{
  "vocab_size": 6279,
  "norm_eps": 1e-05,
  "positions": "rope",
  "extras": ["some layers without attention", "local attention windows", "shifted keys", "gated attention", "capped logits"],
  "lr_head": 0.0059,
  "seq_len": 2048,
  "dataset": "wikipedia_en"
}
Each number is 500 + 25 x the weight over its row's rms, rounded and kept within 0 to 999. Layers, rows and columns count from 0. Numbers have three digits each. The size before them is the row's rms in percent of the matrix's.

# layer 2 MLP up, 256x96, rms 0.231, rows 97-241, columns 0-95
110:508482523515497494505521511482522493522478502536537460538465499473470481536511479506524485514465445545449501491465473533458499485524532465527481472473508486489537497482530476503521456523502501469487493522517505491502471454480499509486484472479467475483493490533526523512547538542501529526
110:476533460466502527536471502528505504485483531491515492512448508493549512483478438477507502495474532468525468536485483511537511487502454502534529511482476533547455536501530484487511492503521531508498518513498504519476466509457503520429541519503499476492521522488531521521497489499496476520
099:484526484549542472495521497516475507496507471485416494520514540481513511504491481489546540502501537452472477497485482518505504506473477498488489515507476464471538513517483519486479498515513474496472513488526539531488477504463478498504535513515454488565486500512564484496509505544518483484
093:466499488519541473494427485459500466477494465506507514536481530464511494465464489528539495492504554503535485520507484559468541516512525502490510485522486484494501510474480514536541452490463503491491487477545490467497512463510503507502514477508550509512465532504531495465478488502507515490
083:486475518496482502495495525540527512474459499496499538529493531540491489541515530465495526510483548524500524512540503509536477490537477499454522485464521465503457477524505479526527479512530501507557512543492498470529491528512467472476484513493441476542491525495501478503495510505530463531
102:516500499486538518502476555506490452501500536503488485487487472488487514505507518477519493502476471536493495545490482477529511500462487518565513519528529511533471492517471523519538476489500471537475474493492465516508478489468478489489496501587508504530479493480495494509489507425482508449
113:503540532541522536512544506453531546543502494518501465522499499482481503496482503550481512495520480510502469460494503500501487497508461472491482485492536504500452529499483503454519512515498566525524514547454487516450479505443522499492535474499496498494466496506499503511506546472521495503
086:483470513512504525518452508529516475464550534539469506534523526501472493472518551533487475513536524508477493504522491504502507490517485485455434520457491449502505528509499509518508465449508489487518521512480504507499494495543459479473471480501519528485525485488466451524467484484503498527
108:518481475520515546482458482487460474484506523547521520507514453466510489499505494462476476497527480531551491499493483511476520485506503466474488501485503479523529521441488537495495470494495503533523477545494513493480513498495524541503519540509489500433520498478546509478523503454499517443
111:480479489504509460523508504490524504533522530521476517465480504487523482507530499483471526486449477528509495514537489532506496486467510523535462544525505491496476518473494531443489495465533530502585540532468514449469534505496506494499487477482478516485487514484538452514519499514490503491
098:486489526476469482476457482468488516510482503491475479507493505491475525474478495517456484499554495486516498462506458525481505464487494509532510496535476447511532494501490468472468512537488462479438498505522514512485545475513569515553535467507511529511491503474475488531527513526475495492
087:490496524489518485554500522521477538521465478468514520483471503510472489498528503510502536508529538491499565541512490489513461505516489517509503494456489523517472505526476545505528506481507505548519542469546512465522463520510530488505518521489474516494552479497496451526506506470536457475
113:531475519443542550512495468512541511499518506460475549492531504472498466476505489495531544520528505518461508505514499538543534502487483473485539499495490480467513510551493533500506497452488532521469486499486533533525522550498537505473493497472532495501478486486528478522497479526514515511
108:524510551559555520496554531491533488526480527501482515520480463495506493538500524504550490527506501555490508537514480465507528497503465461521540508524495501463494494502491502494504504495497518482536517498489476500517507499438474492485520491482450495499493507483499497525446524511465503446
101:505532518478519517515511543494445489444474490465478473513468496452484489501506474498491462516489440489474502462506476530540519477524533488513480481500485461506495503509521516492496480511480490512511485495534473475487532500518511505486507436572514489487489466497466505511508441467475498482
107:467545557487482493512502495536480501524529505504483504494513515512527521542456519473506465503496510481494520535488474487514498506501520519495517481516480513501476540521501544500477509493498518517491477550515482491512505496496496546502426530500514516565517488474484511576483486525554497453
106:487473459492530475505529468475539550491525467500502445521496513466479537482498475470517485516493511507531498513533483495515503491465498486494472488470447494502508468491514476492529498483533511498568503467487529503494479469513464516508492519494455525551539536510449481478509513524482473530
088:524456518562492533490486526483497547548482548487506512502512485507470490512505570490460493506473497504508499486511521492497505478495509557530487550465527507463512481474475505521522472511534499502509503509512513509539531504452514541508535522512493487548509517530529509534477519508462493482
105:527550497502510478545526512513508469482498508530486515505480456477460503509486499453574514508464502479474512515483525488487510527532546483482496483493483508480492497514518498555482490466483496485490520485505522523496456497512524515502466473520512491512489546499547501577523532490519540531
105:490502453503466536505496493462493439547506510506499529515499504499545492508481505520506515493501545522502446496490558478527508460492469470560486512456571476515517514487487509472518535467535499512489494486472471512474507516499491464489490482524501504489528528498529464483513519491475530477
100:534465486487486518496486501502499466455463487468529471522470537508460507495521509481550493523528467523495492471500511541503512499533477510474512503503490483536467468516496478520490529526466501552502472534470517477548508529452499502498518478505534464475510445533477520457484496488482482536
102:476502496449498523507479464485495548461515513435520508511493482494509487494493500478501493477508495530522495498514519515561480514493480449514490473486519464486487527491456511514490484488496534470530461521546534525489464486498489489466507532490464501507464500462508547533537473517562488512
113:459479527518494504536483488506482544536485496460500471469510510453478505478513504466519492508452487547493476539482493494481523511494443507520487577526531512509501537470514552493495515503489475564507515458487491517497497527503526501500505508515503545528542511486478522501526472488481513493
088:469504471487475492543475497497522490507495508538472519538485499468533502502495484512456531480486509528532505465493496514506472510453527502512527512465494536490444500524502463465501515530506528480557544540494489543515514542488481464534526481501480487453514535533507544521506503467509520507
100:494529490480567506516532517500445517530539506476524525500508499508512509495516500464528500495506498442528494584495498507526468514472482506486482500493431525503510495509549512494462532509527473483512475487536493498511485483507512526519449508505485537500492494494497538494535516463536501478
106:509433451525496483503510514444484471511506461503536495491506486491540477497481496486517537528513499488474520493527523473497509530509493535519478527506460469509521524503508529492450532515453467478491490511497482465505482528441489468529511534480548501454494529473496495487491518479464490471
091:522522494489494506533477491500473491464468459521513492599482511547467474491489553479499505499519529515472505498524503481517515476494498489447526462493473514463512477467478498509517518500494498479486523514486521501499540489501482516509442434502502513535495507509513509510540499506450533508
081:502486522432493507522479549434491512510544511502487545520474511523505494492439511503538487492485514510480522536483509499470524513469499490536491460454484491508516484477514499498515471424464496505504488502499477535498495456503513508492506519484460484497528482503480533469475525452497511480
101:533509497520520489504506492529529490508474531523518538501509515472528494510511499495500510502522542469461510482481462471465494503468509543475492520475461542491509512475477502505509530535507454495481472467530521508440503539555516534513446538552499471489499505508443497508492498520461517495
101:478474466479449513476432490483496469498446494477515483525497507505473509476455499524531470509458498542486516532498531476499533462512499477505507479507486551528484500502480523494524500520539513495475521491529471506507460497493473466464518474477473482488478520456477533452495478503477529518
097:541426492499542515543485538503539475463503496510495508507481493490541516458514482476522513514479501512494528504537477461530510460511504469477552524516491494500462488490506548505492509499483489509504536541492482505501478518515491511465496512489516478537491552495444473452490508454506520499
103:517507539477504483508519486476548425529498487515496496494492508519491497481478518456514497484485484510464480579497502516530528507532535517549534519486514491484474484467483480501513461511523452478535550488524521482446496496533473492511506509543522498512522475482517519525504485473484486514
093:502478480564515514453540511448451517526505515515550528528500481468517495504454511502492467519485516498498507434496496505493547494531532487505495517512502524509494504512501470528561510538480498526537553495495523483511463523498484485476509489470498476494502467485509502479458492500479497542
128:484516539583499518463611532528520500524518499538499523475531503499558524519511496464486513510516500511522508512510499516507489509495514483475486515504519499461487494492508507501473505528471498475529497529487495526490527473495497558477492545482492453480525501499501485482529508503482486513
094:493508550499506499472495484470482470544507423475546498482519521495527519512513490530510525510453487493458520549509483527537468477458520507505499508545488537549516486491506508492502489505477498491476519485499466503474492499490518507504539558487450524484529523499487499483530545485527521524
087:510466523494497456494473505481480488554493506546525512498521509521495532509498511526518526500546510482455493442515521531511497488494514468472480468456480468459522511456467512513520522501515547509511490494506505512497472517479496460544472538509501461481492554478497499463494490513508563509
089:500487501529499533444505494544504464474537472494485489525501510473469497518513521524489513517477514514511511516543480543509476515524498499487513532508450487485447471471470524478498485489532522437511491546472487472445504504524474501500503537486497518499472461531535463442486498497500485484
116:436508495493490551479483478495539467482508508511513499468466486525475504462503492478503498504489500510513489510493519462501541489510517492562474512498521496545486514553507460476523462550506486525469512500516504509535511470445499498478503490490474528490512485491490553483462475513544479552
108:457487529525482499533466523509496507505469488483501511502488537466544493475502536494488521526526539491539513488522493501516460520491496516507470541472484506535493529542454471486537458501506511495522508520470511468484461511488514477519536482531474484492549451505460517548514494530525454512
104:479426505484522498516466477538515478530490541545515496493502486495496510519471477482518505498488465540478501493482481517489529524492514516505446512463539492480503527493508498473488456542492503511515520482547484510497452485503497536489469476449490454465509519519480526499494527469538460535
101:500500528542499473506510494550554511465463490513504496451480459504499472471448505514486497492500463528521467504465519475508534528459517502522514507524509499511529469472489509517482528530506461545486458508529513508526498520489509524488573526513512464519483525550523500469483507483503510490
112:484491483440506487530562526458450514534458545530478486503486507462506451517515500489493569499482475507514538490477529467494478512509499517506483491495512520482505531490491517524504534518494498531551470503520545512499520520510535546493509530471488471519488498507469523505505542496507517500
096:464534485524465441456481492528508508545526480535531438494528515504474514483555498480469490521475509511560495519452483522519484476497483538455526514506479517526506506494476513477519501513531463515484502505484490499502498511513477504508528509494523496490542514537526479513565503524493509490
089:509524491497475440511469478546475488525498483501470468498505511509530529534493472495504472494461522547521465518528515486505516515455527448509472502527461541477487540500508511501473539515504500520479472506468503454501471466543487498477480482518450538455492504516479517464493492486487487477
105:480491451509498526499522513546512468431498558485497472503479510491529509475495500510504502505551489498513496548482472518514468489494542490515514472483507485519498514513508511500552471494428493520500456496534526506473495484504514485454517449541449501498503480511480519471507489487491467532
116:498523504541508522515525531496467499536501488498521472501498502527521480508494483473544531564515509488538482493473480481488499492503500516542522540555516485522474492517534501507504501493479499517475510499465520465510478510488491507417479513495432473550500499486495511528497547478495454463
099:523516497471523507517472514492508465495520465505500520460493489478534468507486498486493522499461518502474536512487483489545499545542518484502466498480501505492492498489483533486530498446493507479509574520444492510484482492485524480476488510478524565512468484451509487508519496418500493480
099:515485467531536503486493516488512510489482503487509507494488489488534528551518544472495473542498526510491538530483509553488494498514453549453499535533470516473461468470487526498497492465486532518496526493518463513520530526521516449527527469500515479512511469544474521542513514510519533499
114:463488500488497528612459487561531477525480469497469515493490494496480494520477483493475509525506501457515523517467499516511468468520515529469478516521467474492500514510517519461483491495516516522448542509479499503551532471500476492499522503489502492519470504531490489455492496502487501489
098:507519533516484537509507506477519488522520570525505533454540498567533512539485506484511479514486485493511521505530524498548499470492551470472509499488489466488488536499491531465524519529522502536451480472530506483484469469495492515490491525514484500485532480489485464536507504496483448475
100:492460485530518494504493479517550478503449510505538503540517513517518518494485500509466482529542498469474514484497468482503475513536505481468515521488565482535466512539520516475526506503502511529541471505479541525528510502495531508465489530518528485529533496479483493492488491456528448552
102:479447483515536539532502528481493506467469495485534547527484505532514525539497532487528501470540501482479479501519541510515482498488480470500485490493498464498492514546494487490501457515484513495497559539556463513500525485498536482528519527521509499522562503520498523482524547487463503491
102:471523484484526504489516557471511467552528523485497541489526531483527482452537548468483523468490517486506491497513481491458495506521525529453523508507473514477488503483471497504495499471476460511493493492563480516507501525516563525518477507492487475494559512519479476500485536505476492524
096:509520519530518517535524495518500528519483463471495546547537499515496473526503479508476511517485507534519444503543463497499461492498519487459509453457509487472475528490478481443502477502507467482448470515505525468474513512499518517504474492496531506484517522476486485450510511552532474519
101:476492521563515519504476545511515491519491520520533534483540518487502508526506488468443522561502476465520494486478493474465469497485553447511513520505529545511530509466483490509519481491498506525474486495513530493504472507492493509473491528452541497475490513469473478502484525450475495527
102:495489463469477503449498511553509477474489483492486481521501509507523519536442503527528486502494541493456475548486533484517516477504546527539516507501491570528485485512468529482492482496505510478518518509490497525528531555502515504491523511469473491514550487493471548485490508512470526477
101:507519461438514530472499507518525531475517505502503482485474528468548489504514511508485483472512488471521503534480486514503492528461454475519480497503485499550547491503512512535552512481487510533522484495512523470523455495515527505425461484512538553486502495495533511509480526494469518517
118:475534503469462533467508448498489512498536499554501491540490510441465512452495470485456488499472472474524484498507550480506506542501501485480485522507510518507484474481492552498493537526517475564495453514513512493513478533497511513501494503494500505486476492483473479480513456491473544528
102:522498450469507549542490493469518493522496536503488497496519517452487487536467507504453544510480500531540530472493499483532515522450519473480495535466472516463476482503496518512504528490556486494500514476467526519534497509523518466541487517502520461457536483481513484452487495508501508480
087:585467505529519530473531505466510524537522461493491533531496495465510485551498509481530483520481501492488492470504506512448486506525507502522493504527498483518520496536523503486468543480534554496498516501506454524524514513510535472527495501507507503552510485488515477528524498496543524451
096:511477473493479484504526498482464472515509529496531485507468483497523513467493525504495511485562493501446493476468473484501533504523474494481540509504498517481482509493500487482529505512519488484511519554543484474520460519501482439502580480509489516506517547541554463486496509489495544516
096:528518504521482491474531519538501497485481509514501481551508540481504473467493495492520497561549480488485493451483479517539511483482521456441523504555483533513481528548509509507521499525489539477480490503517505486538518481489523483493474517506498530500484481499536500474464479556518496545
105:518489467515510453479510515504521452495494485530456518481564520534447537543483483466498534492483505472495522481545477495502478489508513515476448499487472492493509479508485492495477525499501513505474502512474552497545528484556518508503493490494481481496479557512503532506540534529499509462
099:501525455476537457472482492518519527567483525529515538453504498531538496515513509494472526511456496518508490499529507441520473485498523462506520506490502517489499517491462543504539548488531479492521520512493489471513480539544510448484490468494507524470524522512505500523525511492532479479
097:535546499504453473494496469509483550519528509555489533485515479510480495486502520457488459496511523477479506527495520498534511501516523485467548515505488468509520514493515497476517500521524529495466475484553511513542482505515511512547493439494451524464536479510493484476486469467493534527
112:505532533516482496521495524499523555546523498505475517511493509492469486498514551506509537485522514505483497511507462447473493509511462510495521497543417495530488526449517548468533491435498459525451501488488495486475506456506506524531502522505483512494490496521516495487503514523508523496
093:557479538441486503476522519508468500485456495475497464542506498497507499508499475478510497501493513519531492470505497487524469475497473478507468473484545474496504543514490463501482520513441486503479463437510470520471492532507499522475478528464483523475487458517539473477478456504521503504
113:516499461499512532504507452468456553492513513533506502505487468470463507510540512494514503504494460501478505496442516546499541505504495472478518483521500534466492511457530524490498498541488497487445474517522452510480483463518469518534481439489488457500480474521525490500507471502515495522
100:467495476490478498525452476434556524507494464503475507501478499516482522497473531492453509497480503481509497503496475534470468452487477482500502535513489465516499498460540452501485515513492470499496448497530511529504511483512500476487523475504478459505508518468563548550505481501483512513
095:486481529500523497501547511470507506569487539527516557500488498494525563480514487491477495503557560511519487518489503513489497508505514457497543512492477515452490493524464485479535503550516508514523529505524515504515476510534506510494504506494448510519554534489496507553501503516484508513
104:515525509540496493475496529522513538510438509525550490493485512440522516487505500487491480526494520437494471484510494497489478462485553501479518503494493545492487536500518468512582516530489508502502471545495477457495534507504506519496464518493481520512470518541497487508505491517518535532
106:507500495459478537464480465478512498494472466475512498514491506544481510511495508480520483481541529511527475447483513504488487444525440495470522491521509487484538515503529514481462506523492512499510518508480492466523467495498446507500537470568501522466456524508522503538462499503481535482
090:492485483456554516525518505476495535488473508464462468507480487489559486489456480512520526482503512479501478510506481492478484522510563492463540496506493511466541480498457514494525559480512489526544495486464477470502514515530501466500473479523475481513510473478469525494511503464490462465
087:542527530453474492500479460504476507488505482486498479511454502498505503451485495488514514505442504534496495503514521542470512527511496486549500466469502499528469473483468472460472512508472527472564538532495548459485488500516458503497517534480486489539529470486487487480481513522529508501
098:489448522459479501504480508510489484512562481488514510488524489531510493503472509485504510483476508498505569540540486502524543525518521502526506511485500483535517495467477491500512458504549502444473468495519473520469507491498503509468492507556506480539526455441497525482497484465501522529
098:510517493463508543501513468486518510492508492499515514486508488515514499475471493502512511446485476464454488529529473453498489507523536491497537473496510508467519510456452522499534521448490489432500511466475511496466486478513515525552520498452476463495479529505539512482539483508518458494
101:535525489507481521505462460491513515535519495478475505547494506491528529494520540517487468522543542495495498526499489526484501501540465508497479500481492502512489575455475536471489533500446500520497476493458482472448548479497487478502510445499511468507493538502546514507500489504485481493
112:507482441472528508510507500468544504550501513477529518488470515493459472474502477501515483505486521458483460535473497500446461452512525510498482471472475508510535519541505533502513507491486510501508520484514512496487484487553496505551493505476534523498486529498532479493547542479539498544
097:477455502519490507486484514476479502498453444522507485507485469504492500507503504511444490510483503508473513505514469462463524510469522488479472524508488453504542515445494458509544504487513450494486488537506493441490518536500524459452488516458545482502495507520528480459509533501496492516
106:518532505442519495494553545487462511513495513485497509490500512476472508471494529504519507456533501464465490494547481477514455489498459507494547488473513495515477536526475517466540475462528494517519529465490505445473500528541561474500508522523482512500467501487501480501494515476510527499
090:520468496468490592471496497547542485512493528535483489523511470458497518502508503475516493471511495493545538544491522508512496515513499495547524467509517527532517495523496482532446498485498535491471505486520471503503491494462520545504518517499484505483541494476525506478479462504470458528
098:464483505515504491512485521496476513512508514544496504486537499503492514547483490500481564483470526488485544527494508436529472492520482488522503490458549496478509503481469502524534469481499440450476517496479516510504495473464490458494529501479477492520442515428504501478513498484506493507
093:472540494565446472484505471499531505513502470482508456460505492501501471536478548473476504505484483507523551500497502525478456502514490493466506470469513534478544529499494528538484489539537476503486505552522519525497497556492496487464487513467476499503497480513534480494489525470505504515
096:543518499466523545538538531479504479493556540488532518530480541520554485502501502480513479512469525478503497512495475444466500478482468484480504502533468460507500482521525526482505513475470479496539497472516474521544497445497512507523530487503482521521479468504485506483489512455508528472
098:532472495527520476505500425531535532485492469492500513505478532485463497558481503495487495517549478534501501516487513458438485505500485544507464467534474495483529495459497510526515521488525486536505468506513508536463511528480485495500499452482540529503502497519449486511521511497478502486
096:525498499501557532496496537465501515501541494525506521493506522474488537505519451475497505490499529507497529497478504483513515511484468516516493512543518527491509489497470507558530508481482483494458502482500494519495492466500499539514504565448475453524476476439472505505522499564506495551
118:546484443518513504482470544519471510475525460491518491465490508502535528519527526536474492532546473485469521488501463513458485514522476515449516528499479494518499522478481507517514511492508517494459551511487504502493498507508503509482477460504579495526479534543468520513494512522529490476
090:481527504506441535507472480516487502503498470513480490486496509508531446515464465541443485521481498484536473458486467448480488493508481502519531510516509486552460476519477488494490486509509497521481485485463517466464452478530510499479487519476510554530486528508514478522511463497547490499
115:510532505452470477515487515487497527505490524467473557501514500522523517491496515494523528515505534452485511481511508499476443501486492499485524459492479524521530562517525482558505529488509476484460480478515536520481467525479524453505467506485504523458523502469544522453517510487515520499
094:527539474499516586481511512455486482516535496514497497488476524475537458465511527527456523490532517526523515512497498492491495479489523471510488497503487461528524499487513503493501462508446484467529521472505485521501449500530551532466483503534446526510499490518520518486495533495524492483
104:519505511524506460534496485518523443510467524459531507506486480514488480545472495486468493495526466547538504516524500470442474508472509526532503502488482498482500504512527506510494496506517479519452517485497467532510500532463479456507486466526514495523532500516516471584494467501485497460
093:514493518496470525481480465535456490478504513492504479524506526530480493460499510474515529458500467483539501540487474453559572445486505495496495466493532484490480510470511500489536511510514500500494466503499469528503506553494501506514538512511531494427502500514500528498472504513530486474
094:492470458500485472519478486532493492466509502526507509476532468515515493528491497542470445472542482544545504496515484515467475501555483496527539481461467509516485495471463536523503538518505491482525487493489505469497496487454486461479480486470523512461490539542491466522493492483487526465
101:440508464516503482527512498471476533492487479509493520526501489494493520527483538475480500499539517527487509473512482499465490462517479464443510498510498514477539520535499514475520498491492519504475484504488488503509482532498523442519496491494475527445474515556553484470419506484517528495
088:500498454496492502502484482495455530500485442511499524528503456484518495511528524477463463466527495460542499507552508501480490478538493493514499519471506497508556491454492483493507460429520521448506495492450494493465489464510489486475478495513524501464495478526486494525497461506469509488
095:514462478451509508471476539474482472479518505467507529459474480502473476519454481509535521502477512488489485515518476497498528462508503526486448550543492473495488499454517481511499501497449525477530488505502493500523462469484503501558446487505518484540483509503466524549525500518477494501
112:488498482467532513493488530482504484534530468536490550462507492464479517471487525497486485463471505514488508530533515502513532554489486514497489501511471497507547529421520547516538482479556509515494490485487491481507524505491548510513524537458490477477515502468500476474515508457507515484
085:486508521547476484575480516506503545462485459498566490499506518477463539475484467519488511491490509508493494520509548510480497489463486516495497477494535482469495487502498505518506501530498465468542486491549480467519520458505492517501494471516546517494541488469541511454476524494475494485
100:473491480467483513494494505495475501493537516486476491451488513471506537464425528461511477477526494464511502530516477480527539511492496499529471530485491496506528505516536516506503459495516503457504558507558521507537487475508491510459498497507495534537518521528466528522538511498542532485
094:502450482509528439486512469485530481502498496458499469509517504491500476484483480511558493548503504513498519503498496474474500516501531499426530487521518535468497525502491484504533546486535493506546496505468527479556458522532495494485488470525482479488490522460471481545514501522513479481
099:505509492476449549532520515488484525541522496531517510508510487534503508521477485499444487508546495458477534460534524504519504498518513505469500521510501495497523489554468462509562503455540480532461500502531486491478505496525457494534465482531515490536505493484526489478510537510526523483
103:508499483461512497504495501486497533468468514544470524495467489507466465515504511481469559497473470487524485507513522465513483508531467498492523469495511513456475496532537530504500449498464526491506513458518476504504482521496522484549497537563508517514524539467450509500514470516540521524
095:460524448518527498479440498489503515453519479492511495546475502515558500500509533525451552487517483498534503465518501518498485516538564527413497503524486481532488495499502504512492520470492476508501486530527526476510503496540487530487494505500535479536492487510478493484496484506511508498
098:517524462492467536492489518504415512519524529509444575519505499494498516500498515490515489492470523486464485545499479496513496498459512484488475489512498503534463517514484515481505465545518527472497524497530535488536493470515487540546545468479505505505528516496530491519492502479538506513
101:509491530566512554516506488542498505498549557497515487470499480488483512481473481529484461517516492493473521511527485510479470480490466511490456476503474474447472484503469531489475443447549521507528522511517487489490461501515491483484516493491523502522481517516492520490498513534477531540
103:493530499485487501510440466476482517518464526481527516481470494527484471520518502482474486487468540510514476543467496478498501449496468487587503468477503497491473472539499510499513441520503489488501501548512479525525516535424488476501509506484483515509490533510491479469490501500494503519
101:518499508479539542483483459518513537524500468489503436494512491525484516467445522470508491512511468491531500508520447454516505506513524483511504514527511569468497502462509513500514540510502498465480495516527508476514503501508484482523524478463442489535493520550515497511486541461508476486
100:497479501525535518514479504554547489426496533484477493536461491527502542528488535489498444527483519483479487527505501512468503483511517476457509462514500464552477526491473475514543519456501506532509488530517504520499530478533464494491460488459506517516493488490524516492500474519499501484
089:455506521494492533463462497511525488508542520516477457535500516533516520516510495479488517490510471464551496468499491512480515509527534462464476458542472516516499518552476495537507465489474504455529500501508502509499462439487510460477487482535509528479520533511510504466522461503510521518
080:497488504491522416450525489477503500470561488526506503509528514524458460541488487513480472521481497522531535521499495483470481503512462457512483504481500515537532523495461501499496502511523516520511484513495505495519548461519489516461508514511496483500478477547528508495497573504466511515
085:522504500484504577512515497494508507530471527541503527533511529483495498499487492508530481461484490513529465480533524519518534525512442503512458548477508464474504472555517495517514501512512488439492527510518467530543496493461500503481493499504499540501484477534510509473494526461514545486
099:530477493556492466488494487493498493529516456490482528493485477514511497467509575516514465520491481521498493493514519515542500515474497483478520524487513497441451457487517483534507514502512533470510495506510515473507531488542497518489515465502495501456494510499462495538521528432457456513
110:537516494550500424476500463522491480456515442504467506477522474473477512533475529484493490461505492472507481497492497491498483461451516532532494519492516535484483482460476515502499446482477496531507482493456483486520471511455522480527503517525467477485497524473467529497497502506468490498
095:521464529510560477510561465453469508501544487485490504508524506472496505468505494531528535479492525534513488492516473546511490472524487492522523502486499502472507494455482465512498516496531497535570512484522436479505500525494473503502523525485478482535521516503464487490535496519495473535
104:467485473519561498533531474495464492503484522494510470530493500469496572490532485506517527483465484526537496513522510517516457429484493481514497531493485492472499475470495519536518519475512447523512473528491486508509516542496540511515516471516485503551496488477481508504534474522464519511
092:532527449492537549522517529509455505486488440512483500485536479495481516521489495489518476497501489488531471484522535461518483532511478546527492472513519508510462499496486516470485556480519504535471450500512531552528486539497516492513552540522513489484492507500502466518498492480522478474
101:480481489495470522492445530442506493478491485500483478480521517485478550523489467500486463508481505528495518470492491515529488529474560504501474493552494519523507499504483503539489505462507473507493516559480549459487493535507480486500534516549520513490505519468536474488490543498483508446
109:505491488486493465502483482503480482509471518516523499486545424471510500544505440496486487486467479526516461491500459500468500488540519463467495546514526499496556477481497489525476570532499507515529485498484471456514460498504498519524498496488496482474458497480474523492510470531489489481
105:528546480550486499517473537478530469514477515515489486498512510501513526464489492511459490525482500466522513489473538498484512486487509542551465498501488498489495486544493522473457470547447460529498460525475492555494541487513481531522532516489499482495504470521486468523474508491474536524
103:502472472530497508480485506492544475515487515527464536502518472519489502491501464531484511496520507472497499517414519500488516513482503513435468511521494438442534530505543513518509460546494469500472451519517503493465522508472503520499504488481470524471507505478507528498485470508470512506
105:455545462492457537494491522476522522493497511531514506496464494494527490471493464505484465498522466518519516471461517550493538504489520479526539465507497520531490508491481518519563516548482506505470477515512491490499516488493525493500564495475512528488472500497545508445476498507473450494
096:499540464472475497487519508437507502517488499523544493505526487536514481516522469466507474500536482492518502480505512487488506457541473514473512456505514462536532494523495520504547507530465509518533521525524514509474531527441481524452466492517460488514506514506499518504510465528490484444
095:483521509512519516517561452536494470517499505487506450468511518504516497500550503491527517559448487508471516487544463539482497515521495527488462524465499532475491555524476496494506525469507489506501509507525538505510531506559532524463500490479496496493513493479473489542489527471481499480
089:535527498477534489506500464547507427450464477479493519500518514532505464489517458489519512524462484544495474532517489528535502515488514492555555541533485494490493480512500547511511463484502508489505480506451533486505521487500487503494529478492494490459501472497537514524504490517537484487
102:525492505476474559497499486491536498514497522536509585438518502506470553499510509494492498544490500476491493499514522520486504519525525516513494474551524469506507482471480539510506473493478498504504471502532492520471517543453492496548515489492516466518491463444496466489479503476525480500
098:463469506530523519527513497442465537468507482478478476495467543493498512503488495477530509469477511509504483460491521520487448470462487495513505533528535473507539549489489498508478524452524540478547505490485492495466462522487464481495510499449496493502470492531476526520525491493497502547
096:506509451434529488537517449468492483492497535451554526501498504488494484519504483447496519522491501495498497494489467484540459514518502495501504505475484464485520473555508513530509496493474485500527464497510563511466503464473484493474530489517499513478498506497524463539480524536490457493
096:506510479474509483482480533459498500490527517545500578479503524475538504497505502495514516518507496475492512500529465477504465495496498493458496517521500522517503450461494502511504536538508485499527541479506528500550481503525509457539482486463499513545490568545467526519521508520498546502
100:479516510499487501476522465521492506506501538515465509481521482507500463448496472524506455427501522524523491498476534500488451505526505491508467472502518500478504526435543481536498446527500516486494502512540491510466509500433502482502504492453500529501467471502548519478489518489519512498
082:465472469507498501549474463548474508477512512467479526499465481492459492543484493475539509524483491539516470503520496497492506498484451508535510550502511474467490469506542488520510470510554455549525520488459494493505522535504465481510476503457483486473501480508498519503515516503502512552
104:493466469482514489509532482452436544544530494508495508476508504481488505500550514509488475485507458496488511484455486494501470525480505490524500476484471489511533502465496496528490490515465489513537476486542547546509453490491488471440523500510477491485505481493548503520530487496481493564
086:509468507463450444504493475496449493476491464474518477525464527484498490498490443469477468494521498546537533450486486528504533490471518500477505529482467513488515507484454475476523498498479508487502515552522527529551492504470486494477500522493505494470514486478505518460541492482527484488
112:511524493472480434526476506508532482489514499501500522517530524501511510511491503515444464491474491506501503544474491506487517469491474516498469521526546493562497456464499495535500451496520481488503483484479522518513479482512467520512507490515482564483491477464503538530494489555552541497
093:542510476496510564502545470498504504473530432507504481503435503465454466500496509493490501518543533480473466490478495506476516515487472505505500486442496528520478501486514514524509462514500485461527497478482479481525480505514502496506498517492476506465524473556521526466496516506492442516
093:495482461477552526488479503475522520516484462508588500474486480528490487515524495520483485506528486484493468500506507499490535469562475518465526459512514487472490487542510503472506455505516486475467460464479503510488509467469500501515548531543505501474508456497521480524475487512484521493
106:482496459514507513488508519496523520531457493506496489495524473512493506515470479473483517469429471469541523486517533502479498486494485482519511492505543490512491478502508555522519530509516551503532473517507515509489482465449494463462477480505459519495448491541553550493519491468505495471
096:453510497519524509564505485497508462487478504445509506469530490489517492526544516515511542493474500555542514486519494463539488503449553480480486497486503477534505500509493502496482498497449530477476458513476516515506489493519499525464505534523502489436495467466509512474518480486489475521
096:503529483468534494458476533479518532511511541536482505480495549497520508531514464519530478517479499524548513524489494490489498499503493512501475470505452488501496544487506523512485531531504532546498586504548535501513469509490475484451504463471482482516503485492499528510530500534495464486
112:551536470489481549526509500503522500498432534501531528543470505501485474522504534490498487528513510498496494494495526494539543454548476512523504479458482469522488484557492542499511536466496501540498458481464503516482522494507516467501486474511500466521492488475515454510491510493468512515
095:492500469501488475493520490482501492549496469491442472509505534499475479452474510492497518479469497491534506537451421499542488511491508540512495470534489540529531514518485515540477508532519531465520499475529437499495528486492497531514507508497515504494499447522510469516483530516509493512
098:513507513502511489534531538497498489506441550475509518502505480511502516519502523467497501505502508516485463491498475487537436491551444523521489475472478520537531487519494523448506503439475477498499500490484455495486477500473509485533511518522493503480533520490469454546524512474540493472
094:509479488507529548506546500534508544445488539531526506534474493449492480525483528499508485511522527482490521513521515507485498483546535510454532483516490558525535538492483526478543493482511472496503502485514508513554511477432503504477502495532498545506514499498493508491480482537502490508
085:527527500516479481525509478527502526546551521506451492472522464538455481509501528522457513524496521455473530517523522449494496493502479510515482486545497519509488521474513508542492468511521512491470511498465534522541514472495479559474486519499515517502448511507486474485542503523525509525
099:463468508465502518460521440527457439482476499475515532511514479471511494513502531502540484497483515500495484542493517480532488502509515555506505508495536471525502503480512517504525480540476479491520497484520447540513501480474509510519497463518500520505533554452480492478550483481514490531
106:501483519497541491488475489436496548482494499503528501497466469518521495494548516518469508478556473523506497488506517539501483484531481475481481449494497500474497500524500507491489499521511505513517469525525509439540509518532529520507491521498510464520488520533500553455473521572477495474